Weights of a small GPT-style language model, trained from scratch on English Wikipedia: 88M tokens.
Each number is 128 + 24 x the weight over its row's rms, rounded and kept within 0 to 255. Layers, rows and columns count from 0. Numbers have three digits each. The size before them is the row's rms in percent of the matrix's.

# q: layer 3 attention query, 64x64, rms 0.26, rows 0-51, columns 32-63
# k: layer 3 attention key, 64x64, rms 0.267, rows 0-51, columns 32-63
# v: layer 3 attention value, 64x64, rms 0.329, rows 0-31, columns 32-63
# o: layer 3 attention output (transposed), 64x64, rms 1.18, rows 0-31, columns 32-63
q0 147:088119099127126168139113092105127122115104131157158117135108135119147060148089095137153166124107
k0 080:126144114130097146154145127179140129186109062118090123118129166116149095137164155101118100120066
q1 093:111092103146098137130098111101109159120112123151105113128144166171149080158084100142149123136094
k1 129:131132103148139190150143131143145105134121103174168107115107169123135120117122096160147141131095
q2 083:121114117120165117149154109134142138130103155093128082147128123099106115092097115154183125146137
k2 093:132121131089102080128131100156137109180136142101135121137152162151108156118159163132134132143138
q3 112:075121117144102166121102118114113135093108142173149111124134137148136083130105087137161148113069
k3 107:097141126166118180161125162173104109138113087176127079109136128148113103099163109138158122133088
q4 079:152148132104134127141154118147146117162153103070116088128135129142115192132156142135127104103179
k4 079:151101133111131084116156123117152145147157172079144125124168148123128173166119131142120132154171
q5 121:094128097134138150131111112111133122136114145130146088148147149121123106115133091142193139166099
k5 093:093152119132095178154126149181132114152134087172127112086136141133103139112170114150159128142055
q6 087:107127074108119159136127108118093125158120147089128083148154146129141121108131128143204138137101
k6 096:112143103108120130152129109162138120146155132165160154090115140117148140129124143131122171147096
q7 120:113134128152114114130108148126151136118124137176135111170145152133091115108130100148160099158097
k7 105:100144124160117174164126159154119107141107068173119109114127109132094098088168121116151114126070
q8 114:102113095139135163146117113138123145111116141152158101157129127120106109102141100147193124155079
k8 102:097150110147117162144124146190117119126120112173115132103113105146103104097153134104150139126080
q9 095:131108125104116171111117108137103158106130145140168177094102133098153108164089154087107158101107
k9 085:150133135154140109098142128128120170099146165106099153125144122129142140127128130114086112161191
q10 099:162108156125126141110139155127092108140134131102152146090111120147135159148117139119098103086165
k10 096:171128136110128090127129083124127120114162133121161134133089137132157157108092123142108136110109
q11 117:106125111165124127153129150165118122142106132185137135114126118168128121074145148134169129157111
k11 107:116117109124128147126143161165091113181120139169151144111141142145130093106139152121151160151101
q12 070:121138131162154127133132097111125139137120138122193127141123100129168106108125109135138159138046
k12 112:102158104156127115122132150160119164124137149114093136099158092147099119125160135109112105131145
q13 147:149113137088126128124135109114140113133136125094123171104123144096141144174106170093075133104179
k13 149:141119133140136089117134143098120115117137142078118128114142109131107144120117140108076117128239
q14 098:173152118113145168102132129105139100129105122150143151147085146121190091121113136138095143113111
k14 105:126156138130107134133168101138137131119114107097081135101066130102110094154144104105107123117115
q15 142:080181130122154144095117174088129145091159111125101130073114144118121110142116063126109147109116
k15 120:131165137123133154118072154102110166079161123126111091108164131132116143137173067117128118104123
q16 108:170120157152142118158163136123101118150117146148143155123094087149146140094135153090135155148147
k16 097:133122094098113138120151132132091154148087128102148121179143137155136122158134134138117129070135
q17 095:113113102139077141115148133128095127148123129122143157136129116149083089142100136139147109095122
k17 090:136175134162108121109172166149134144156160124102124128127167144066165173139101083134135127133121
q18 100:146112086103122114129143109181138130142127131076164076122141143116096135153161143126139098149123
k18 106:109093131136132153160136170105068136152108157151133140130169104131135101139135119147180129086188
q19 086:133137154092144124121104136114152142131131117134101122065118156123132116156146106114128135152125
k19 084:146115099142113173089129151105125126112108146139122084131156129131108137160134099158171128144120
q20 094:136101122123106120153128124161168132138161134095115136121096125136064103133079140128108104148115
k20 098:143161140120121119136138174117121066176122133154146093138170156132130118112174132139132105143186
q21 108:127089145119114112093129084091117078148130094059121111126127137148140141091119111139129098136121
k21 090:104177127141101121095140134145082090156112103099118102114137100151103116109133103151156148090142
q22 077:111101096141111157114113127121113152139117117124123092116152128119116140167129097118122121105142
k22 099:130128157135120127144130100133151113107135115124089124135090144108173138117120121135111113139068
q23 086:084103119124120141095102106096090145129124121116139120064138137107143114148120107145169130129105
k23 091:120123077173141113094126163116126161120147146120105134150159146110159151144128098133153161167121
q24 103:150118125121122111140176099153167106131134123115157157157091115125149141133091168109091132118111
k24 140:119130117148132107167146172125116091152107126157149094114142082143073078093146129117138118146197
q25 086:101175115119122155126112122167154112109112107153144143154109160114128128180134149164115097090118
k25 095:145086151143156129166154168146112103111166148127132114081128086122085130093162123127108122168140
q26 090:152123110144144138112110132136113157104124114124107090150134110153115123120109132145157104124131
k26 082:073086145092117116135131126122150130108118152109108097141121131078156120127158084070117115130125
q27 088:119124136133110131170180112141151124118131146185161155142118103134106180078087148140110123098138
k27 108:151170146163148107125126122156168099122134135084111108167099145164159127135148157142131084137104
q28 084:124131141109166168139121142113128146113173139099129106138115144164124159110181113113148088135133
k28 099:161123136095120119104130072153133152117104137089138117118135137118132132147109126122124108158077
q29 091:128139104121118147122064136134109152119131107112142106119121118128137147074141150101101119078107
k29 103:142116179164143123138149119139137119096159106140079146119121113160163133123123132114103115152097
q30 089:071155169135155136087146090100132103116143111138159141102100121132122112143117103094142142132131
k30 096:115136156119087130108124178135130142120126079113108122148138092186122126129100103161125132091121
q31 131:128118111144098086130116157177181126148136116178120126141174146126096116137134142171111100159149
k31 100:158118143187104128101163113144135141104144145084126161124077149123095149133105169118150119094084
v0 088:161156124110132148123159153127134124086136160172139161087101149112147140111103143126103141141104
o0 085:144160123131112123155167122136141104106078100101111144096089130150124105104125141105103135143107
v1 103:116117144158125128099117112139162141136140109148084135106107097173162095122125147076143126177103
o1 092:107120181121133143116088141153144151154130164104113140117163137129115109149130121105139125178099
v2 087:148150105124132149181089135100118142087111171080134097170102099095169105135133135096137103142071
o2 090:108146138150105139136141135150097115117146135140145101120118112068108104124137137125154143068055
v3 095:113145120113121121105133126138164145138141124142116099154136120120159128104162108166165144142182
o3 097:123153125092108151156090145094180146115154164140141136133153083140158104131127130127159146139178
v4 099:125127121111179135163123180106109120126103179174118124148131136114153124127120136126141134152195
o4 093:126134133140108144125130133124096129132102129166115121153133112146121122133128160155165133144153
v5 097:116149150133134076121139124183160131132141130109109151122072133131108132150136157140088103137113
o5 099:148075141124089074074104122149143153110130146138125145166141105133155107113116145084067126151139
v6 085:107111104095098126108102123136137136107165079111125153125132173152089112140098176148100158120081
o6 082:156131107142122097090105127118132114103175095091106122135137137191136133123088112129135147136082
v7 090:165113128124152114135103164143097141161132148149089124138133097174071145109139130131122134122155
o7 090:089131137100117120111105149116097140163103135178116146132105116163077120106154145106150158142145
v8 094:131104140157164164134164112110120121129143147118140103097093145161140101120092112129145116141162
o8 092:133127167148150104131139156140134124132099107149164123161141146139177102098129167121115155076187
v9 092:134144156145154151155120135122116151127152160112150172149105127121130134108142180143122108107090
o9 088:162146160100118067122185067148155114136158132131153141099125131136079159125118151117140114109097
v10 096:137127141163163130122129135181144121122130129095143083123118151128101179103130131126108092108115
o10 087:128129175137159076146139160152128086081166105135083140142118159086072136149150129107073110131130
v11 084:115167135139107139146136140124128155153124128107134133079130111137169090122179117096103145113141
o11 089:118156150142120187144147111148091127135156141135167091127157103144092109112131139140172148097135
v12 091:139118125134163106154179109160173123162102131119142145137103140104101120125115158117154134156138
o12 094:151137137141161119163159106175151112140138134144167175103108149153110140116113152089106122101118
v13 085:128140123143142179118102082118118138134159136113145133161131162148126108125103116125143169089113
o13 080:100139130134124113210129113114122136147133130097163117126110164118117123136124127182132153124094
v14 119:120143113128112140108169117146139120149129119100119102175119133115134166160120136117112136092076
o14 103:116154141125163105127123081148156138124137115125106123120119117119152142134140154096086122081046
v15 092:122120088122117138113098116196146103143103080133122093140130116140094119143153126116145124126160
o15 085:128148158142136171133097152147103134087132146199143129136104153110137130170151126101141146135141
v16 119:144144150125144143139113115153163143122122116122106103113149155127121127116126112122097059150099
o16 108:111199157138128129114107104103177121158119090107086124163117135140095093141131145108121135131128
v17 079:131151118104162135096149088138139142138135070119152080125140156149157123143125156127149138101116
o17 081:119156103138168141168087134124152142096137079139168135136138143118182090157144101105126149103126
v18 110:119164171130123093159136180113145114146124157168120134098132154096105116114136137141123138143177
o18 109:155154168205153127130157185124101142172136160139128153128136079146120144108137131137190108119120
v19 094:161146112128144134109134161159156175064120133106138135143128142101147143124148131113078120119064
o19 094:125148109112097121102125111125155153094082107123146115158135105127124114125118120109098122105019
v20 090:094072124089130132126106109070160131117134115115156155118101139118134161162107108131139149119113
o20 088:125136118137099138163146119109113108170162134106105149156152159140127150191128083121131117115092
v21 100:189122117112121119107115104146129094137126131115124158132095157145126127151170150080108106188093
o21 098:159098100155108129128125127123091141109099120162123146153121104156160119153098140078115123112121
v22 085:086129084140117125142074134134152157142129097124120077118161143169121115115147115144106104144125
o22 082:115115087144130131118103166152155152107135118148125066140123168143113127131133118147134138120150
v23 081:105138092143160156155128124168161093161153147148123123126114178132141121150128108147145139135190
o23 078:151119137133136122139151103147122162140110159150122112171121180126152145152126125159155105146130
v24 098:130090113126091132120090144110108101157148130125119081130135134121123136113159125162140109142157
o24 087:174156061127088148123103147160134100139145138119133104144116119152090141141153156160167139136139
v25 093:162144122130138126118085191151140145099129138159123151133126153094131115146123155141116183104084
o25 094:120113113153118115097105122089150137094127125104120139113141134147107159094082149145098153146039
v26 101:138135110139169114123143131104170126136153100157110097150146132106107174129146138127147106140132
o26 091:154134113114126127137100145138166127104166119144126136159159142099134164132166147118136097129112
v27 114:125143134079090157088142161085096130163089113128133125184156141110131092155141108122147175125162
o27 105:099118120145154160130096100130125139174098145124141107090158128153135168105123124143160135071136
v28 084:160123156084124138185158103097117108121081113105145123117105126144104090106138116108148146127149
o28 081:099171099136129126140112103124088146126104157090185147117145138135148079162136201097126131129168
v29 107:149128136116140144103143112140094146119121141174142193145108101117163151125128155111106128093070
o29 115:128125144096138134099156117113120090128146159114153154125103100160143134134107144114123125166028
v30 096:134128092102109134164172139143139150164165102130128124140119134134105145146123089148137064121157
o30 096:160118112072151138130117145124158141149145129149125150134132125135129111176159132134135148102122
v31 096:177127149155094140158127097137148105101132130156126111110105101087150136122120111118092142084087
o31 090:119135147116100150202144117098122138090131120118089157108077134096134140116121137114111080107105
q32 096:121133134133153129130153121099114097123125145099132171135121100103129127126149111109140141122100
k32 105:165130141115132112120110127126105149117093107064098164158121106132140091162144156093083108114178
q33 170:032154093122063148150117124168123131145088123148147096092147116127130081148121134137147167098109
k33 098:126125147153140129103131155129153099162165122153115106118150176126145161104164089176165111152060
q34 085:159116151116173100169188127107156096145128152112155145153103140104138143115137118094168118170107
k34 090:161111110099127106075137091118121119145148125102114175112138173130121141113128146143100125130149
q35 142:044154084143074163146118138168128136127090108165149108101139110115133081137130125133138168110100
k35 121:125094153145148155119125156132139135153146154153134095132159148116155144085169113174174097135070
q36 107:183134148111170131113152120120170120136149113109128133162105146137111197165134105129138106157130
k36 082:155132064108123108118160112105119103146148125155145154096126108132130158128133149090109133149154
q37 127:058126096134112168147137141149117120156089126152174099117157118108108073112141129127172165134091
k37 113:102113147167129170130135159164127127143124123171119095132159140125183115102161089169177112139091
q38 103:053146101144097161158144146172125125148104116152136095108126116122130085105158124128168166131090
k38 104:126113127141138155147129150148121140152116126159128117134146128125161117132165104164169109152085
q39 091:108122113138128144117104123120123139081164134129131137100099134095171131136113123095062146107138
k39 088:144160138100152101130116144118149118097139137118140130136105118132068133157126139069080156146143
q40 078:168107142114143133127126133095088147085142149136138195114115149117129119115075157120085134095140
k40 104:125138149117115115110116119122117150101117153052105153125128147158125117137108133144105109085190
q41 105:162127148106141090109128100106155147094151124087127159124105144107161180159104140100071117129164
k41 106:141137128105134095132121117086143091135134109110139131132128108100089148135108164092076149109144
q42 116:132138116160151148133111167109104129162139129164086116135148108182119117087159095169157081123127
k42 095:124092146138139157138155114145115147165129130150145108136114144128134134123115108149189114135085
q43 110:105163120133139171149123137132116148170103127158125083145145110126137103128152107149188156144110
k43 107:118138096140120155112157139150127144129125143157148158101119163111140098131160111141150158179146
q44 112:083130100123119146151156137182113133154086117151147108141126123132086096102141135141168154137067
k44 117:124126143119124165124150135154108160165109166150141141128143155117177116140159119167167116144102
q45 098:169126153099147105106124124076126122118149160100141177114129141101154168169082126110087129105177
k45 176:125150106123117103100128103124118137101133141078108165092129131147120124142107138106089145108198
q46 087:090144113146148165115084156091112169104125122129116116147144145177172092141129094128121134134110
k46 099:128145146160178136144118146128157102121139158144119087137123134112113149139121125120149128119106
q47 090:120175146158137111136132117143187119116163111126087131126078106130148135133140117112095156135096
k47 105:138127111133146135139126168114086138114128129174131142110131123129076133113165122076145123141133
q48 082:150159130135175147123089114085123124133162145132101112153148157146177151135139086128169129158116
k48 085:104131094158148118117136174118101173137142135127085156110123146131100132118103133152159125127169
q49 088:088134107141133066117131134134166142111135115087094118092155181117091115125094092131125148157140
k49 081:146130123132115139124075113146132111108105144165142090114125133153094140097119165103127180085135
q50 104:127093126093141099124108118083144154147143161122137093104139129180104139130110104147159107150125
k50 082:144132122111155113110117143155112150130121130109105138139137159098146140100136140143123178107137
q51 064:153088140134111098151109078147111156104104139053148142141181119112105127113119142107160156146112
k51 073:106167134139125115145137142124117124128083122106139164105120138148131153133103129171143088114179